config.yaml
d_model: 64
norm_place: "pre"
positions: "rope"
rope_base: 1020.0
rope_fraction: 0.5
attn_scale: 0.238
init: "normal"
init_std_o: 0.0
lr_head: 0.0149
batch_tokens: [8192, 16384, 32768]
Each number is 128 + 24 x the weight over its row's rms, rounded and kept within 0 to 255. Layers, rows and columns count from 0. The size above them is the row's rms in percent of the matrix's.

# layer 6 MLP up, 192x64, rms 0.219, rows 43-77, columns 0-63
size [ 94  98 113 108 103  84 102  86  96  91 114  84 100 100  94 103  99  98 108 100  96  99  90  91  92 109 118  98  86  84  93 105  97  97 101]
[[128 142 113 139 115 167 126 117 112 165 117 145 116  91 114  77  86 129 160 137 116 112 116  97 117  93 133 139 131 172  65  91 124 117 125 139 164 100 128 159 118 116 141 118  96 136 102  81  81 133 141 129 146 155 114 134 123 157 158 115 156 109 108 117]
 [123  94 158 110 114 137 107  90 115 129 129 132 119 116 143 105 135 132 138  87  91 179 166 125 172 149 206 141  88 142 148 100 132 125 130 119 125 169 137 128 121 172 130 128 145 130  82 130 143 130 149 123 118 168 140 137 133 131 127 147 173 110 112 146]
 [ 98 171 120 135 129 134 119 116 100 117 128 170 146 124 125 123 116 124 127 118  94 116 171 129 140 154 187 112 112 121  75 111 120 148 127 127 122  96 194 183 153 143 146 144 144 127 128 171 147 146  86 134 112 154 111 110 172 122 130 143 121 115 114 111]
 [117 188 158 129 103 146 124 142 189 152 131 171 114 108 120  87 134 168 158 132 126 141 155 109 104 156 118 130 138 126 152 130 173 145 135 119  84 169 137 114  69 134 110 128 152 132 112 132 120 146 109  86 103 130 153 143 146 131 121 144 110 149 119 139]
 [ 88 138 109 111 101 133 108 122 117 139 140 131 112 120 142 136 125 170 117 127 119 106 127 122 138 124 144 130 107 108  90 123 131 126 115  99 111 180  87 162  91 185 168 122 123 164  95 150 126 119 136  96 114 136 171 178 154 133 146 122 150 173  85 130]
 [160 156 126 141 143 141 141 148 117 157 177  87 132 159 126 129 127  97 115 123 117 138 110 133  92 152 151  88 178 159 128 151 138 125 128 121 141 141 106 122 132 118 151 121 128 147  83 162 130 142 185 103 159 128  95 130 138 111 126 166 161 140 133 190]
 [ 74 166 107 150 130 158 146  84 139 139 120  91 164 134 150 128 159 165 126 142 151 110 109  82 141  91 157 139 121 125 134 128 136 180 103 176 147  95 146 119 149 112 157 129 115 104 149 103 144 125 109 108 121 139 182 139 144 121 112 112 142 137 130 109]
 [190 123 159  78 106 102 138 141 110 111 154 148 105 113  83 120 132 155 161 149 137 128 150 105 133 124 166  99  70 156 142 125 116 132 139 170  99 132 150 113 175 108 135 102 157 114 125 122 113 130 123 129 125  86 167 117 138 109 140 151 134 113 121 149]
 [130 149 175 158  94 145 120 121 129 128 129 151  76 142 160 109 141 140 132 136 127 138 142 121 120 122  82 141 115 152 133 114 110 129 115  84 152 106 160  66 156  84 117 101 134 152 100  92 150  73 117 135 111 108 111 109 144 168 123 144 134 114 150 115]
 [140 135  87  96 134 147  71 107 160 122 124 103 140 105 150 107 157 111 162 145 103 118  93 140 142  99 114 161 125 106 122 136 134 146 145 150 119 103 144 125 117 157 141 142 139 112 137 135 160 129 135 117 193 164 117  99 104 206 130 126 131 136 115 110]
 [163 104 127 108 113 139 124 138 154 110 113 174 125 121 137 128 140 105  89 128 159 162 119 102  89 135 134 126  73 105 127 105 129 184  91 142 127 126  76 127 130 145 105 123 172 148 103 101  92 124 119 144 127 113 151  88 147 120 129 132 109 123 135 183]
 [110 127 110 117  89 178  94 127  96  91 118 136 135  94  98 114 160 162 120 137 151 112 142 110 151 155 100 139 116 149 151 105 131 135 126 111 110 108 168  65 128 150 154  79 158  83 135 128 142 139 139 128 132  87 127 113 130 111 124 137 161 127 147  90]
 [ 87 130 123 149 137 124 144 132 119  91 139 110 123  95 131  72 157 132 150 147 102 158 142 121 172 119 118 122 167  76 151 149 131 136 182  87 176  89 114 137 138 163 132 119 115 136 111 111 108  99 117 117 116 143 163 106 166 131 117 155 124 129 134 148]
 [125 156 106 133 115 117 155 167 113 146  94  90 124 119  93 136 121 128 129 180 178 132 142 114 122 131 152 132 153 143 125 122 124 102 126  99 107  64 144 105  88 115 111 119 135 148 129 134  67 130 171 125 121 120 107 103 126 139  91  94 123 144 113 173]
 [131 131 127 111 137 138 145 107 106 131 117 123 125 117 174 144 128 147 159 103 127 116 124 107 100 181 112 173  90 131 147 153 110  78 101 114 104  98 121 113 116  95  89 163 113 184 120 140  71 153 126 113 149 109 128 108 121 125 129 152 162 131 126 165]
 [ 93 110 137 213 137  85 152 130  96 191 102 129 123 132 139  97  94 135 113 117  97 109 109 131 148 153 173 134 142 131 168 126 152 140  98 139 118 119 135 132  94 133 117 121 116 151 140 116 168 133 124 152 131  99  94  96 113 147 124 133 123 132 138 111]
 [126  97 163 135 110 136 113 121 125  67 132 135 124 116 164 130 137 123 128  98 125 138 102 156 132 101 116 146 125 124 154 132 120 138 149 143 146 126 107 159 109 161  89 161 146 103 117  69 107 127 124 110 110 133 103 162 102 164  71  73 108 129 131  91]
 [141  83 139 146 100 130 143 127 127 154 151 168 120 127 132 151 117 124 130 132 133 123 147 108 161 104 155 105  89 212 108 120  99 152 116 146 144 111 109 136 134 122 129 123 185 114 177 140 126 133 141 141 115 105  85 120 101 153 138  86 159  99 117 121]
 [ 95 133 105 134 135 153 107 124 179 116  90 183 168 106 118 124 107 150 122  99 117 142  85 134 117 125 117 146 144 144 123 146 102  92 134 177 119 110 120 140 112 127 125 133 134 122  57 144 143 133 157 174 132  84 116 134 143  95 113 107 118 121  99 114]
 [122 122 138 114  78 133 117 122 137  87 128 140 140 105 115 120 117 152 130 111 138 150 122 144  90 180 158 145 101  91 172 115 131 142 110 117 170 151  90  97 145 131  94 145  96 146 135 165 128 136 153 100 115 100 163 148 186 122 143 116 150 165 131 132]
 [121 118  67 142 135 111 131 126 121 119 125  82 141 158 146 113 150 145 107 115 156 125 124 135 125 109 138 109 168 121  49 141  94 112 138 115 121 159  93 157  84 176 112 128 144 102 144 158 149 119 125 136 106 148 119  90 130 144 145  90 151 108 119 133]
 [ 75 116 100 119 124 149 145 183  69 107 140 140  79 129 118 142 136 112 113 107  62 139 115 146 124 137 122 148 117 160 167 123 147 139 132 109 112 128 104 170 121 172 129 121 138 136 132 109 129 115 148 131 133 101  95 110 131 131 119  82 139  96 109 155]
 [169 100 167 120 155 122 134 153 116 117 117 149 136 128 151 145  84 171 104 124 101 101 130 110 177 139 140 130 136 128  82 148 172 131 155 121 102 124 135 149 137  82 121 105 118 117 120 128 127  98 148  95 121 103  73 159 152 133 111 119 176 159 129 133]
 [117 144 100 149 137 143 122  71 121 118 100  99 156 139 127 143 106 140 129 189 131 125  81  98 152 153 136 102 127 159 135 138 153 164 137 116 138 115 114  87  80 129  94 108 112 109 139 112  73 120  94  86 140 134 131 129  99 150 145 128 146 127 106 106]
 [129 114 153 149 123 137 171 148 165  86 151 132 128 140 136 141 102 145 150 133 168 108 126 104 144 140 142  85 103 130 115 150 147 106 131 131 129 159 123 113 179 155  98 125 124  75 108 125  99 103 141 133 115 104  71 107 145 112 109 135 189 123 158 141]
 [111 128 145 116 128 139  87 116 130 135 178 151 128 114 123 127 159 127  82 126 116 103 141 146  96 150 168 124 127 132 136  77 143 150 117 104 129  98 116 173 123 106  91 159  76 138 172 188 129  99 134 121 141 118 174 128 102 131 136 131 153 133 150 130]
 [100 115 140 131 153 104 119 128  80 156  72 116 153 151 128 128 136  75 157 159  87 140 103 122 147  96 133 169 153 120 150 128 142 163 117 115  94 159 140 132 110 131 129 118 139 110 184 131 137 135 164 125  67 124 122 124 143 130 157 121 110 102 139 138]
 [123 132 141  85 169 129 149 135 161 142 141 113 102 127 102 116 118 152 106 135 145 116 135 133 142  90 122 175 101 111 139  63 118 131 129 109 172 130 118 162 114 104 109 160  80 100 123 131 134 168 142 122 144 139  71 155 138 127 150  95 109 133 155 107]
 [110 102  79 116 114 165 131 126 116 140 132  93 104 106  92 140 125 128  86 130 158 134 117 156 141 129  96 138 136 113 130 130 152 114 134 138 158 105  93 160 112 146 122 133  89 127  96 106 117 133 167 153 168  94  87 188 129  87 125 112 130 150 141  93]
 [150 133  94  65 142 146 113 141 191 131 129 117 123  88 145 141 140 128 149 121 156 128 158 133  98 145 118 147 144  84 184 101 136 137 102 132 143 121 135 154 103 113 148 145 115  90 114 117  92 118 158 157 148 154 139 124 126 137 109 103 133 142  80 154]
 [ 89 159 111 141 137 129 146 128 144 203 121 123  87 121 139 113  86  72 146  86 194 160 154 153 129 130 128 129 114 105 158 112 116 161 129 106 128 127 135 159 138 146 128 118 125 115 124 172 109 133  96 156 122 103 110 125 134 138 136 132 131 152 104 133]
 [133  91 163 126 112 128 103  99 168 166 113 111  83 100  95 111 128 144 103 148 124 122  98 159 122 123 125 144 115 129 149 138 124 125  82  68 127 116 138 137 142 113 126  99 122 140 109 118  77 145  75  80 166 124 129 139 108 142 119 145 142 150  93 142]
 [141 125 144 114 153  74  95  86 135 145 108 121 127 151 126 192  89 122  98 128 145  90 146  81 106 109 111 139 127  94 155 145 132 147 117 105 138  91  97 171 145 139 128 129 134 100 119 144 106 165 132 154 115 113 100 132 137 127 143 159 127 155 167 121]
 [158 117 129 161 129 111 154 103 105 137 145 130 160 162 140 164 166 157 105 116 125 134 103  83  99 177 146 120 104 126 134 132 138 127 162 129 125  92 149 175 111 156 141 110 101 139 132 111 102  96 133 141 143 163  94  97 145 120  80 162 160 129 112 109]
 [125 126 138 130 124 124 113 116 138 101 168  98 155 101 158 176 121 137 133 147 142 159 136 127 145 108 176 127 131 127 140 156 148 116 179 123  90 144 137 105 136 139 186  84 172 134 129 127 124 127 107 139 167 123 137 136 108 110 107 161 117 172 158 176]]
# layer 6 MLP down (transposed), 192x64, rms 0.176, rows 43-77, columns 0-63
size [ 97  99 112 101 105  79 108  85  94  90 116  89 104  97  98 104 101 100 101 101  99  99  88  95  90 112 116  97  91  79  94 103  97  95 105]
[[130 148 135 114 119  91 165 143 126 152  89 140 118 115 159 114 107  89 153 130 150 140 140 125  95 138 165 146 127 110 155  98 107 100 148 177 119 148 100  91 152 170 138 123 127 133 158 167 127 133 140 170 121  98 146 129  98  98 162 130  74 121 151 125]
 [132 132 133 194 106 103  97 144 145 120 146 131 140 142 102 109 127  91 117 130 108 115 124 153 151 147  97  99  96  93 144  93  95 156 120 142 149 158 142 116 124 121 103 138 128  93  95 164  84 176 127 119 154 132 140 117 139 148 154 167  99 142 139 168]
 [137 129 135 130 108 150 136 161 176 137 132 169  95 131 114 135 164 155 116 167 149 148  97  99 106  97 150 103 142 101 170 161 123 103 140 108 127 140 109 142 119 152 155 102  68 128 126 154 125 135 183  96 138 100 113 131 132 103  99 110 160 144 124 130]
 [112 113 150 152 113 150 109 116 128 151 116 113 138 156 143 105 160 165  88 144 150 119 107 127 108 108 151  79 156 115  91 153 135 163 128 134 149 171 123 127  99  97 161 101 163 131 117 144 131 119 125 150 180 166  94 116 113  90 105 156 156 140 123 102]
 [114 153  99 144 132 115 125 120 117 133 130 151 124 151 123  69 112 112 144 144 142 120 119 114 147 144 130 129 184  83 150 132 135 101 118 101 108 155  98  86 113 170 114 113 107  98 112 138  99 127 175 157 169  79 101 138 136 139 134 110 171  95 111 123]
 [ 89 102 148  95 101 112 137 110 146  74  86 196 111 145 115 143 130 141 140 138 138 162 152 119 172 135 130 129 106 135 116 133 127 108 156 148 112 126 164 106 124  87 131 104  85 109 147 109 100 123  72 141 107 117 150 151 127 139 142 134 103 124 138 108]
 [142 147 118 118 142 111 162 118 114 124 128 135 126 137 118 127 128 132 101 111 121 136 122 140 170 121 137 176 146 166 153 175 143 121 144 132  96 127 148 175 155 147 122 153  83 152 135 140 112 123 146 130 112  95 118 132 119  77 129 104  38 114  92 139]
 [111  97 135 130 111 115 147 150 137 133 123 148 138 158 144 136 100 137 101 126 134 150 162  94 114  96 144 119 147 134 151 137 125 125 157 116 133 158 138 141 134  86 152 142 132 126 124 131 127 135 125  90  90 107 116 142 133  20 148 136 167 165 162 104]
 [164 126 145  97 105 116 183 176 146 147 125  85 139 133 123 138 179 140 170  95 144 126 125 112 123 141 109 141 108 104 132 106 122 155  97 125 115 120 125 124 101 100 115 137 112 112 119 142  91 180 112 181 109 130 106 169 160 141 113  99 109 141 127 116]
 [123 109 171 188 125 108 141 172  74 162 131 127 118 117 122 127 122 139 105  94 106 159 143 154 120 142 144 111 126 160 124 140 113 103 120 128 124 150 110 131 126 155 112  76 112 128 145 153 118 129 127 146  92 118 132 136 118  39 145 152 130 143 147 122]
 [124 132 131 107 142 135  87 130 127 118 132 118  86 135 177 129 114 163 101  96 123 170 153 141 111 133 124 122 141 145 117 103 127 153 139 135 146 134 116 149 117 138 123 163 150 136 149 150 150 121 139 147 189 211  90 104 122 129 144 165  96 152 100 146]
 [127 111  99 115 104 151 115 151 130 136 137 174 150 122 120 175 117 129 136 139  85 150 130 123 143 156 142  88  88  98  98 128 101 143 154 150 120 143  98 125 149 138  99 133 106 138  93  87 158 200 134 150 109 108  87 131 120  99  98 135 143 107 128 127]
 [135 120  99 117  92 146 133 132 113 169  95 132 125 123 128 186 147 108 184 122 128 113  64 146 116 169 126 132 114 136 134 111 125 132  91 130 104 160 136 110 137 138  90 137 123 140 116  75 115 170 149 113 152 119 129 136  83 103 157 108 115 135 130  96]
 [111 107 135 106 140 142 131 116 123 128  95 106 130  99 150  90 132  92 124 139 128 152 140 108 115 145 106 141 144 146 130 149 137  94  46  72 153 112  98 134 100 131 148 125 140 151 107 131 131 117 155 127 128 100 108 155 156  47 115 136 106 136 122 124]
 [114 166 123 140 111 148 135 141 153  95 132 101 101 138 110 154 110 112 153 153 114 133 112 143 135 157 111 151 126  93  57 124  80 112 102 119 128 114 122 169 170  96 116 151 143 150 112 155 158 126 109 165 159 113 140 149  98 125 152 115  80 153 135 134]
 [153 105 141  62 117 137 124 117 131 140 137 161 162 139 137 148 132 117 142 148 167 128  97  62 133 145 110 154 134 120 131 137 101 114 128 108 135 147 126 102 112 134 180 136 159 116 148 119 132 129 129 126  91 138 122 111  75 124 173 116 112 171 106  81]
 [122 121 104 169 129 146 121 108 134 125 159  77 145  89 121 164 147 163 108 118 134 107 111 129 131  99 102 146 131 141 128 126 120 113 126 126 103 106 116 101 130 103 110 127 137 119 162 143  79 140 104 112 140 155 131  53 126 106 112 123 176 182  97 146]
 [117 120 150 124 141 177  93 109 130 150 114 109 157 131 136  80 147  93 129 106 127 164 139 110 184 121 136 145 131 127 109 134 133 157 133 121 130 181 111 111 134 121  95 149 188 128 133  92 155 152  82  94 122 136 128 116 126 115 140 156 118  86  97 147]
 [134 141 111  90 160 182 122 106 133 123 112 126 140 134 184 160 116 144 128  99 131 120 152 159 149 122 118 106 164 111 152 158  91 161 144 117 134 121 157 116 108 104 163 133  99 111 139 168 123 116 120 139 118  99  95  70 112 116 109 105 172 114 104 113]
 [136 122 118 131 127 119 142  88 150 156 168 148 125 125 122 139  93 149 145 102 115 133 112 132 149 104 121 144 137 154 164 189 134  93 112 115 164 119 163 129 141 128 185 163 171 136 134 113 119 164  98 102 123 145  93 168  90 123 141 149 121 161 135 156]
 [139 170 139 124  93 108 113 105 149 136 114 127 100 125 132 114 109 122 141 197 153 150 146 146 128 112 104 168 131 180 132 130 192 115 152 119 147  82 154 111 114 139 144 135 101 103 111  78 136 111 117 111 111 115 134 132  85 134 118 156 157 118 112 117]
 [166 110 128 140 135 127  99 144 108 114 126 123 126 115 124 128  89 112 179 138 171 132 107 123 125 143 126 110  93 127 107  98 146 135 102 181 152 113 165 113  95 114 144  86 149 115 115 107 147 146 104 133 121 129  85 189 112 174 120 170 100 133 106 130]
 [134 113 115 135  87 155 102  76 108 112 114 145  80 123 124 172 126  88 149 142  87 102 144 159 112 114 143 125 118 110 101 127 144 109 125 153 147 140 131 144  85 174  86 112 100 139 141 141 135 138 132 170 137 125 133 134 132  92 128 174  95  98 142 106]
 [113 153 158 137 122 118 126 100 122 123 104 108 100 128 171 130 102 150 175 128 145 137  61 133  93 153 120 127 132 141 104 124 108 105 121 129 113  97 113 128 137 142 130 114  57 141 148 122  97  88 119 105 110  78 148 135 102 170 133 135 134 106 134  90]
 [117 164 118 136 111 119 110  97 119 112  98 135 152 109 131 196 144 123  92 110 127  94  91 164 139 137 155 139 143  77 132 120 110 130 105  98  89 118 191 111 128 135 123 132 117  99 130  99 112 126 111 138 148  90 170  94 118 139  95 138 109 114 138 134]
 [108 180 141 137 126  98 134 131 126 116 148 145 143 154 130 126 101 170 151 122 138  99 123 183 145 136 116 149 154 138 174 155  76 106 124 119 140 113 110 139 168  80 157 127  99 119 128 145 150 100 123 114 115 166 106  96 151 121 106 102 138 103 124  85]
 [119 165 138 154 104 152 133  84 111 109 134 125 115 128 127 101  85 105  99 131 113 116 171 155 135 159 143 139 112 162 124  92 105 135 110 134 153 112  85 151 161 128 129 133 190 140 103 152 129 121 122 148 150 117 149 133 158  82 166 132 113 180 136 116]
 [104 184 143 114 156 136 153 157 128 114 151 147 105 130 136 140  91 132 119 171 118  87 156 107 100 119  85 119 134 148 109 120  98 128 100 153 112 111 108 143 116 129 121  92 138 157 130 105 148 109 159 123 123 146 108 107  95 145 102 150 125 139 199 167]
 [143 106 153 123 149 158 104 114 178 127 116 141 135 156 158 134 132 168 133 123 129 109 128  86 135 112 152 131 166 112 105 148 106 128 162 126 145 127  95 168 171 113 138 140 199 115 140 151 156 110 105  94 104 156 148 118 120 135 148 151 119 120 168  94]
 [106 152 132 164 152 128 154 120  64 132 151 130 114 150 102 104 114 148 112 141 149 141 144 168 145 161 149 137 127 149 138 132 125 149 115 120 144 110 125 125 137 135 108  99  72 117 113 121 113 162 119 138 102 111 110 187 128  51 147 113 117 104 144 153]
 [141  98 126 174  97 110 127 115 163  87 145 124 170 138  96 116 133 128  98 134 120 116 111 128 133 103 172 180 145 100  81 106 141 134 123 122 156 120 137 122  87 106 151 106 127  99 172  94 118 123 132 104  74 104 134 111 141 145 124 100 128  93 135 124]
 [118 133 135 137  84 142 135 107 162 139 171 131 155 152 144 138 128 103 145 130  92 108 114 140  83 127 143 112 145 120  94 167 131 113 160 155 120 125 120 142 133 151 104 139  96 139 141  75 156 115 128 166  92 143 143 140 137  98 168 134 174 115  97  74]
 [112 161 143 123  94 132 127 132 133 131 149 110 148  94 159 108 112 180 140 111 157 102 133 172 134  99 136  85 125 114 157 147 152 159  87 150 134  86 144 125  97 175 113 152 109 101 128 102 124 119 137 161  93 124 115 144 117 141  99 145 139 111 185 132]
 [123 142 166 139 146 127 164 117  82 157 118 137  83  99 105 125 122 150 152 126 116 120 128 131 120 142 130 112 147 103 158 165 150 135 108 145 102 119 122 136 142 104 178 101  94 126  79 173 165 141 154 111 104 147 109 115 108 127 137 123 186 167 117 149]
 [172 125  98 114 153 105 171 111 139 130 123 145 128 134  38 138 134 117 153 114 124 139 127 135  96 155 129  59 126 104  90 142 104 119 141 119 142  89 168 133  97 118 108 133 106 124 123 155 113 126 148 117 128 127 152 139  93 114 139 124 101  98 112 115]]
# layer 6 MLP gate, 192x64, rms 0.214, rows 44-78, columns 0-63
size [101 100 105 104  83 100  98  98 104 103  96 102 102  94  93 103 109  95  98 105 109  97  98 108 105  98 100  95  84  99  99 105 103 100  94]
[[147  93 117 133 118 138 113 104 102  98 131 127 187 109 119 102 118 131 111  98  91 139 111 155  97 124 130 144  97 184 111 120 159 111 103 105 155 111 158 160 133 185 173 148 124 110  98 131 118 139 138 141 147 158 151 167 129 102 120 119 141 105  99 122]
 [126 107 154 120 159 145 135 108 145 151 111 104 144 132  91 111 147  91  97  98 169 143  83 165  73 143  98 129 163 168 120 122 120 108 102 109 140 166 108  95  99 111 114 120 127 156 122 135 145 136 104 131 130 102 117 158 141  86 175 123 137 135 105 117]
 [116 110 119 135 145 135 117  63 108  99 137 130 117 153 162 112 170 112 111 147 140 117  98 116 109  89 129 121 156 136  95 126 124 109 108 149 132  86 108 107 124 131 168 125  92 116 141 154 168 106 141 151 198 123  86 113 100 119 138 120 142 128 169 129]
 [133 125 123 108 151 143 134 111 141 143 143 132 127 125  97 105  97 100 128 112 143 158 128 106 123 130 158 124 131 137 124 155 120 124 116 158 106 103 167 119 168 101 205 123 121 115 157 162 149 139 119 128 113  92  90 141 100  71  99 175 114 158 156 101]
 [108 152 150 113 149 105 145 127 176  66  83 156  91 116 116 139 174 161 159 127 145 145 119  97 162 139 153 123 127 126 161 119 131  90 128 147 116 119 134 147 157  79 123 143 142 108 121 103  89 116 171 148 136 112 138 155 143 157 143 152 120 136 136 130]
 [132  60 158 126 159 139 137 114 121 121 154 104 146 112 128 139  74 121 106 132 167 146 138 152 115 117 137  68 164 124 151 140  96 142 157 104 137  96 123 118 142 101 120 141 133 109 100 100 123 143 137 113 159 116 115 164 101 114 147  80 155 160 138 108]
 [135  80 114 141 112 109  99  76 119 109 113 102 118  96 124 148 110  95 109 146 144 144 103 120 165 118 133 135 148 111 126 131 138  96 117 107 156 114 161  88 158 120 149 144  91 136  93 142 177 108 142 118 151 128  87 112  80 143 126 112 110 153 137  81]
 [139 131  85  93  95 169 116 102 132 113 130 129 122 104 133 107 168 110 150 112  97 124 156 123 112 112 124 102 128 145 131 103  98 120 103 104 128 131 120  91 164 102 125  97 108 163 126 143  96 132 160 157  88 102 101 158 165 108 115 138 190 156 115 118]
 [143 129 153 178 117 152 130 122  49 149 138 116  96 154 107 130 172 138  92 112 144 166 132 136 158 144 148 129 119 149 139 130 141  94 116 135 118 120  93 123 148 176 130 107 100 149 117 149 113 135 130 168  92  92 144 129 132  90 145 134  97 108 140 110]
 [118 112 117 108 102 148 135  80 139 123 179 152 145 113 113 145 149 140 108 131 128 134 130 124 104 108 163  99 130 107 117 148 122 125 191 153 192 115 126 115  85 136 107  99 117 157 112 114 160 130 100  96 135  85 149 126 128  93  84 115  98 120 135 120]
 [144 113 117 106  84 137 126 104  81 121 113 111 117 143 147  85 136 133 119 103 120 146 127  88 119 126 122  93 188  85 130 153 114 157 142 105 163  96 158 106  86  95 145 132  79 135  76 122 137 122 131 150 141 127 137 155 153 148 124 103 133 139 129 105]
 [139  76  80 134 132 136  89 105 128 102 119 136 126 117 115 135 128 156  99 112 126 107 101 129 131 141 153 107 126 140 125 125 110 154 112 108 156  96  75 103 136 115  93 111 132 158  96 127 175 166 167 122 157 135  83 179 122 104 120 132 157 115 130  94]
 [122  90 114 157 142 153 120  69 116  91 134 142  86 135  95 123 155 102  92  90 122 140 118 135 117 147  97  90 135 144  93 154 119 184 118 127 124 169 101 133 147 136 142 140 155 143 120 101 135 116 131 151 148 140 129 122 157  83 141 173 123 104 110 114]
 [147  97 148  85 143 121 135 126 121 109 144 126 149 157  91 131 106 115 127  93 128  92  97 177 138 161 199 148 111 120 128 123 126 123 161 122 139 140 124 118 179 118 177 116 132 168 143 149 109 115 118 130 111 118 137 162 142 124 144 151 179 137  96 127]
 [119 136 100  87  86 111 116  79 138 138 170 109 130 133 124  67 130 120 128 127 105 134 118 119 153 161 114 169 115  84 124 158 126  90 117 101  96 151 140 137 138 101 131 149 143 123 141 124 167 155 136 110 109 125 187 108 108 107 135 138 142  82 137 116]
 [118 120 121 115 115 138 137 111 131 103 142 120 136 148 124 106 119 145 142 104 169 109 134 115 130 163 136  99  90  98 148 131 128  45 128 149  93 132 128 103 176 109 149  87 124 145 117 145 154 175 143 180 103 108 121 136 150 114 126 137 152 173 112 108]
 [ 82 143 124 143 145 110 107  77 135 119 192 122 155 151 102 107 157 137 122 128 127 144 154 117 136 116 117  89 136 125 118 175 134 154 139 137 126 133 128  76 103 162 155 124 133 133  94 147 125  84 106 100 113 113 102 136  87 104 129 122 132 154  98 171]
 [163 114 142 116 107 133 150 159 131 115 158 111 166 143 117 112 150 122 167 115 104 126 106 113 155 118 117 137 139 141 128  89 151 114 147 112 132 106 104  99 156 127 120 119 124 166 120  86 152 152 129 131 163 156 159 187 100  99 122  99 149 168 154  71]
 [ 82 123  97 135 119 127 120  82 100 155 134  84 152 132 113 122 138 124 123 165 174 127 188 167 122 110 143 147 173 158  76  96 133 125 109 107 180 132 112 135 105 110 148  97 116 121 131 139 114 114 140 144 130 148 102 109  99 129 145 135 125 129 123 101]
 [130  98 165 121  94 134 141 111 141 122 188 138 161 123 138 105 140 140 111 140 121 125 101 149 116 128  69 126 139 140 106 128 129  85 143 152 135 119 102 141 115 116 181 167 149 129 126 149 133 113 144 137 116 120 141 157  86 127 124 100  84 148 137  58]
 [131 138  99  96 144 139  93 128 112  84 146 123 170 123 120 104  98  81 140 104 134 126 124 117 125 142 115 107 133 137 139 120 140  93 118 154 115 153 134 167 105 104 169 101 136 110 127 136 148 117 183 153  94 110  92 156 115 120 179 136 174 116 125  85]
 [119 126  88 137 130 139 106 108 114 101 100  97 148 150 107 105 158  95 154 113 171 156  89 118  97 121 143 165 137 173 155 128 143 106 154 123 126  94 116  86 136 132 104  99 114 140 145 186 133 100 150 167  99 149 115 132 115  96 127 136 103 146 127 106]
 [ 88 102 111 115 144 149 100 111 151 126 136  87 108 213 113 115  69 111 160 128 143 124 133 113 119 152 119 139 171 147 143 117 113 169 117 152 149 142 144  87 163 146 118 135 109 123 133 114 118 149 142 125 145  74 136 102 135 108 122 125 149 123 113 121]
 [147 132 168 151  90  89 121  74 121 143 147 143 130 160 138 157 105 134  79 137 104 139 130 154 136 136 163 122 115 108 125 136 141 142 133  94 122 132 112 173 150 145 151 108 110  89  82 133 134 184 161  90 123 126 102 111 126 121 103 161 151 144 107 122]
 [142  64 137 105 126 103 163 123 161 108 188  79 140 134 114 127 108 145  99 166  95 132 142 125 106 151 119 103 142 116  94 148 133 138  95  93 162 105 116  72 143 128 136 151  99 149 145 116 119 149 101 119 124 133 125 163 125  96 134 117 150 129 124 135]
 [128 150 132 124 120 127  99 104 175  86 162 120 119 169 133 115 147 123 115  96 161 147 125 151 133 127 117  81 121 155 125 111 123 131 146 131 143 104 143  97 143 190 163 129  67 137 104 156 160 173 144  98 161 116 120 132 123 116 110 145 139 149 145 100]
 [164  85 155 108 125 115  78 131 115 101 175 133 126 156 132 146 121 100 134 134 140 130 164 114 110 134 169 110  87 128 124 153 152 155 201 142 137 121 120 118 112  95 127 134  84 119  85 135 135 130 171 138 141 123 121 100 134 144 166 143 137 100 144 123]
 [109 125 123 155 119 128 203  98 128 154 149 122 124 116  84 104 130 135  77 123  96 125 104 154 153 151 138  97 134 108 159 137 138 126 121 109 133 127 157 125 139  96 123 133  38 133 118 128 151 125 138 161 171 134 133 113 132 129 139 109 114 135 160 110]
 [115  91 133  99  88  91 116 134 133 119 117 135 134 134 121 146 134 121 150 143 125  94  66  81 140 109 131 118 124 118  98 104 122 107 117 126 116 151 139  76 151 124 120  76 193 148 176 129 148 131  83 109 129 127 105 123 129 155 113 154 151 138 124 148]
 [ 94 187 128 115 114 159 151 117 152 113 194 146 118 154 104 117 107 101 126 113 166 129 136 170 160 110 151 119 157 139 102 126 138 141  95 109 158 101 107 113 159 173 126 101 143 115 113 113 121 143 131 125 130 155 119 117 132 129 113 101 102 110  76 106]
 [118 139 116 116 141 104 136 129 134 154 130 156 156 173 111 142 104 109 144 118  75 105 130 156 158 108 169 135 132 107  52 139 101 110 103 124 117 109 126 101 137 143 139 156 100 151 115 160 149 129 182 138 119 134 124 149 155 104 128 132 151 124 176  95]
 [138 129 180 122 122 149 133  97 110 111 157 169 154 111 139 125 142 145 115  74 147  93 140 130 156 116 127 107  90 155 148 159 120 148 116 131 144 168 126 120 142 165 111 101 124 149 103 161 134 120 124 143 129  91 109 136  91 110  93 114 132 163  99  69]
 [111 143 122 116  99 141 137  95  86 110 133 168 115 163 132 114  74  96  92 141 135 137 109 117 134 118 115 154 152 152  95 111 146 104 100 135 112 177 139  95 137 134 187 148 131 121 136 124 138 106 128 124 160  88 136 123 147 127 141 109 177 123 128  76]
 [136 142 175  95 139 118 124 107 193 111 142  97 136 143 147 136 105  98  85 160 153  94 105 128 134 123 148 114 117 167 140 100  88  85 135 168 147 130  98 123 112 142 164 141 135 181 137 117 145 137 117 123 139 105  95 148 124 101 128 110 129 132 157 106]
 [ 98 107 133 117 111 143 101  89 163 140 122 119 153 121 139  93 135 135  95 120 142 162 125 119 100 111 138  99 150  95 118 155 123 158 174 119 132 104 150 138 137 169 121 122  78 164  83 127 139 141 102 127 150 117 109 148 135 122 137  83 156 174 119  77]]